config.yaml
n_layer: 10
d_model: 192
n_head: 6
n_kv_head: 6
head_dim: 32
d_mlp: 768
vocab_size: 2525
activation: "gelu"
norm: "rmsnorm"
norm_place: "pre"
norm_eps: 1e-06
positions: "rope"
rope_base: 23400.0
rope_fraction: 1.0
qk_norm: true
attn_scale: 0.184
bias: "none"
tie_embeddings: "early"
parallel_block: false
extras: ["local attention windows", "paired heads", "gated attention", "a smear gate", "LayerScale", "capped logits"]
init: "normal"
init_std_qkv: 0.0198
init_std_o: 0.00444
init_std_up: 0.0198
init_std_down: 0.00222
optimizer: "muon_variant"
lr: 0.0104
beta1: 0.93
weight_decay: 0.0071
lr_head: 0.0116
grad_clip: 1.0
warmup_steps: 0
schedule: "wsd"
decay_fraction: 0.689
decay_shape: "linear"
final_lr_fraction: 0.05
batch_tokens: 16384
seq_len: 1024
doc_mask: true
train_tokens: 185300000
steps: 11310
dataset: "wikipedia_en"
Each number is 50 + 10 x the weight over its row's rms, rounded and kept within 0 to 99. Layers, rows and columns count from 0. The size before them is the row's rms in percent of the matrix's.

# layer 5 MLP down, 192x768, rms 0.105, rows 0-21, columns 64-127
096:55 55 52 76 37 37 48 31 56 49 41 52 38 44 53 30 37 44 40 46 41 55 48 56 58 52 51 50 37 58 54 69 42 48 54 59 45 61 51 50 46 41 44 44 40 52 58 66 51 54 60 51 56 69 41 44 62 44 43 41 45 34 52 59
100:52 44 46 35 48 49 48 35 84 66 39 49 70 69 58 63 66 62 55 41 63 59 50 32 66 54 40 50 58 44 54 61 36 55 51 41 44 65 45 62 53 59 49 43 52 40 36 41 57 48 49 66 59 46 42 46 42 39 59 44 49 67 59 66
094:67 49 55 64 44 43 46 47 58 44 58 40 59 57 40 63 55 53 40 47 53 66 46 76 53 47 55 41 48 58 45 40 40 57 58 49 58 46 54 29 59 57 40 54 61 58 50 56 39 49 42 56 53 66 35 49 58 58 46 32 23 57 60 42
096:36 63 54 36 60 55 47 47 53 59 41 43 42 41 53 57 55 59 55 59 44 57 47 46 48 57 35 57 53 61 38 45 39 47 49 53 40 35 54 49 45 41 48 64 68 50 46 38 76 32 47 38 43 58 53 61 60 47 39 44 36 56 50 64
102:58 52 47 48 36 41 55 61 50 44 71 57 61 55 64 57 45 63 48 60 50 62 66 45 57 50 54 60 56 41 54 60 56 63 62 45 59 55 54 49 58 38 59 64 44 50 54 39 55 48 47 57 56 67 54 40 44 47 63 43 61 60 77 66
094:75 48 61 63 52 47 53 49 43 46 33 60 32 46 68 41 66 46 47 48 46 58 65 70 51 53 40 34 53 48 44 53 48 68 59 51 34 56 48 50 35 43 56 61 53 54 42 58 64 44 50 53 67 40 42 55 32 50 47 57 59 64 24 52
092:57 49 44 55 49 47 56 50 55 51 50 37 61 48 47 58 49 58 55 62 58 60 51 30 61 46 52 44 47 52 52 45 51 43 59 57 54 58 47 56 44 48 39 44 55 76 44 51 58 74 44 31 37 47 47 57 58 29 43 55 34 29 64 62
092:51 66 46 34 32 46 42 57 48 60 45 64 60 47 53 41 51 40 47 39 58 53 41 76 44 72 52 72 54 60 44 52 36 56 56 69 44 45 50 52 58 38 46 42 38 49 53 48 35 42 55 54 28 49 65 70 51 48 49 63 64 64 34 48
093:49 52 63 49 45 46 46 30 58 57 58 47 47 61 50 52 44 60 47 48 55 43 61 66 46 51 48 43 32 56 57 49 47 53 52 55 45 46 48 53 60 61 56 49 44 43 41 51 49 59 46 56 62 55 47 36 48 45 50 50 37 50 39 49
099:67 72 47 51 69 46 46 63 53 44 36 54 49 46 47 35 61 35 51 51 55 50 54 41 39 56 38 51 51 50 43 63 60 52 45 54 54 67 48 60 40 58 43 49 60 57 49 52 60 46 42 41 33 46 40 60 30 39 27 55 52 56 45 71
096:62 52 36 45 54 61 49 59 64 50 53 43 44 45 63 40 56 28 50 54 49 42 47 61 57 62 64 41 43 57 39 50 44 64 49 51 43 45 46 33 39 32 39 55 49 71 53 48 51 47 37 42 45 53 62 46 63 40 65 74 61 54 34 53
097:49 63 56 50 49 47 49 44 46 51 63 56 54 51 53 62 31 54 39 59 63 29 67 56 44 48 54 65 57 49 52 59 56 52 49 39 38 51 54 53 41 43 59 45 24 53 38 40 46 50 40 53 50 61 40 49 62 55 50 64 47 57 51 51
094:55 59 46 51 83 73 33 55 51 53 47 64 37 41 56 44 51 69 65 44 43 47 51 45 19 42 42 51 51 53 55 72 31 40 33 65 56 60 45 62 49 50 54 57 49 68 60 51 60 32 51 42 70 54 62 46 52 52 59 32 37 56 48 74
100:50 43 44 48 51 52 52 55 47 30 78 39 55 56 56 41 65 51 42 44 63 47 50 66 46 54 42 67 36 45 57 30 46 52 58 47 66 42 55 36 47 76 31 60 45 41 50 37 44 46 52 59 42 54 41 42 52 51 30 40 56 39 68 45
092:51 36 32 47 45 47 58 47 41 43 51 60 71 41 54 52 49 64 40 51 63 35 39 53 43 70 51 75 49 46 41 72 41 60 69 56 41 47 50 37 45 50 34 37 47 60 56 41 34 54 63 43 43 58 54 58 42 43 49 58 61 49 57 36
097:26 43 63 47 46 54 50 47 44 42 53 50 57 40 39 42 65 56 31 64 33 65 36 47 39 40 52 51 41 45 43 19 61 22 56 35 48 48 52 42 64 35 51 54 39 42 52 47 54 57 45 58 49 52 63 46 47 47 27 40 49 47 62 19
096:54 59 61 67 65 56 37 70 60 60 36 39 68 64 49 53 61 50 52 31 50 63 39 37 47 56 45 45 58 33 48 53 45 52 34 43 38 48 53 34 59 51 49 39 57 59 62 63 42 50 47 59 57 58 57 56 63 59 50 46 52 50 44 37
098:51 50 47 41 40 58 72 61 38 50 67 53 55 64 59 51 48 49 44 41 51 45 57 35 38 27 59 51 47 44 54 56 40 57 48 77 55 49 59 71 39 45 60 45 36 48 48 40 47 49 55 49 49 45 40 50 51 43 59 54 48 46 40 53
098:55 58 40 47 38 30 52 45 49 50 62 53 61 53 50 52 57 50 55 49 56 33 58 38 47 35 57 51 53 47 45 51 55 38 55 58 38 38 48 62 52 35 80 41 50 53 48 59 55 52 46 44 31 45 38 57 52 52 43 52 65 39 42 37
100:43 42 54 46 53 38 48 46 30 33 30 37 46 59 68 69 60 57 69 38 63 60 50 61 54 51 50 42 63 44 47 57 68 48 49 46 48 68 42 57 54 43 43 70 54 41 69 47 37 68 56 48 52 44 50 57 54 42 63 50 42 51 69 53
105:41 52 30 45 55 57 50 50 59 51 38 57 55 64 55 70 52 50 69 30 44 45 52 23 60 56 50 47 57 64 60 58 51 63 34 57 65 47 62 63 35 45 58 61 58 47 53 68 51 35 49 48 65 53 43 61 49 38 34 35 44 47 55 51
100:45 52 44 57 52 49 52 41 24 44 62 45 41 62 44 55 29 42 54 59 52 39 42 41 60 44 56 44 41 46 51 45 54 38 59 53 46 51 44 47 50 54 62 40 52 62 51 56 55 67 76 58 43 50 57 54 48 52 41 54 58 52 42 43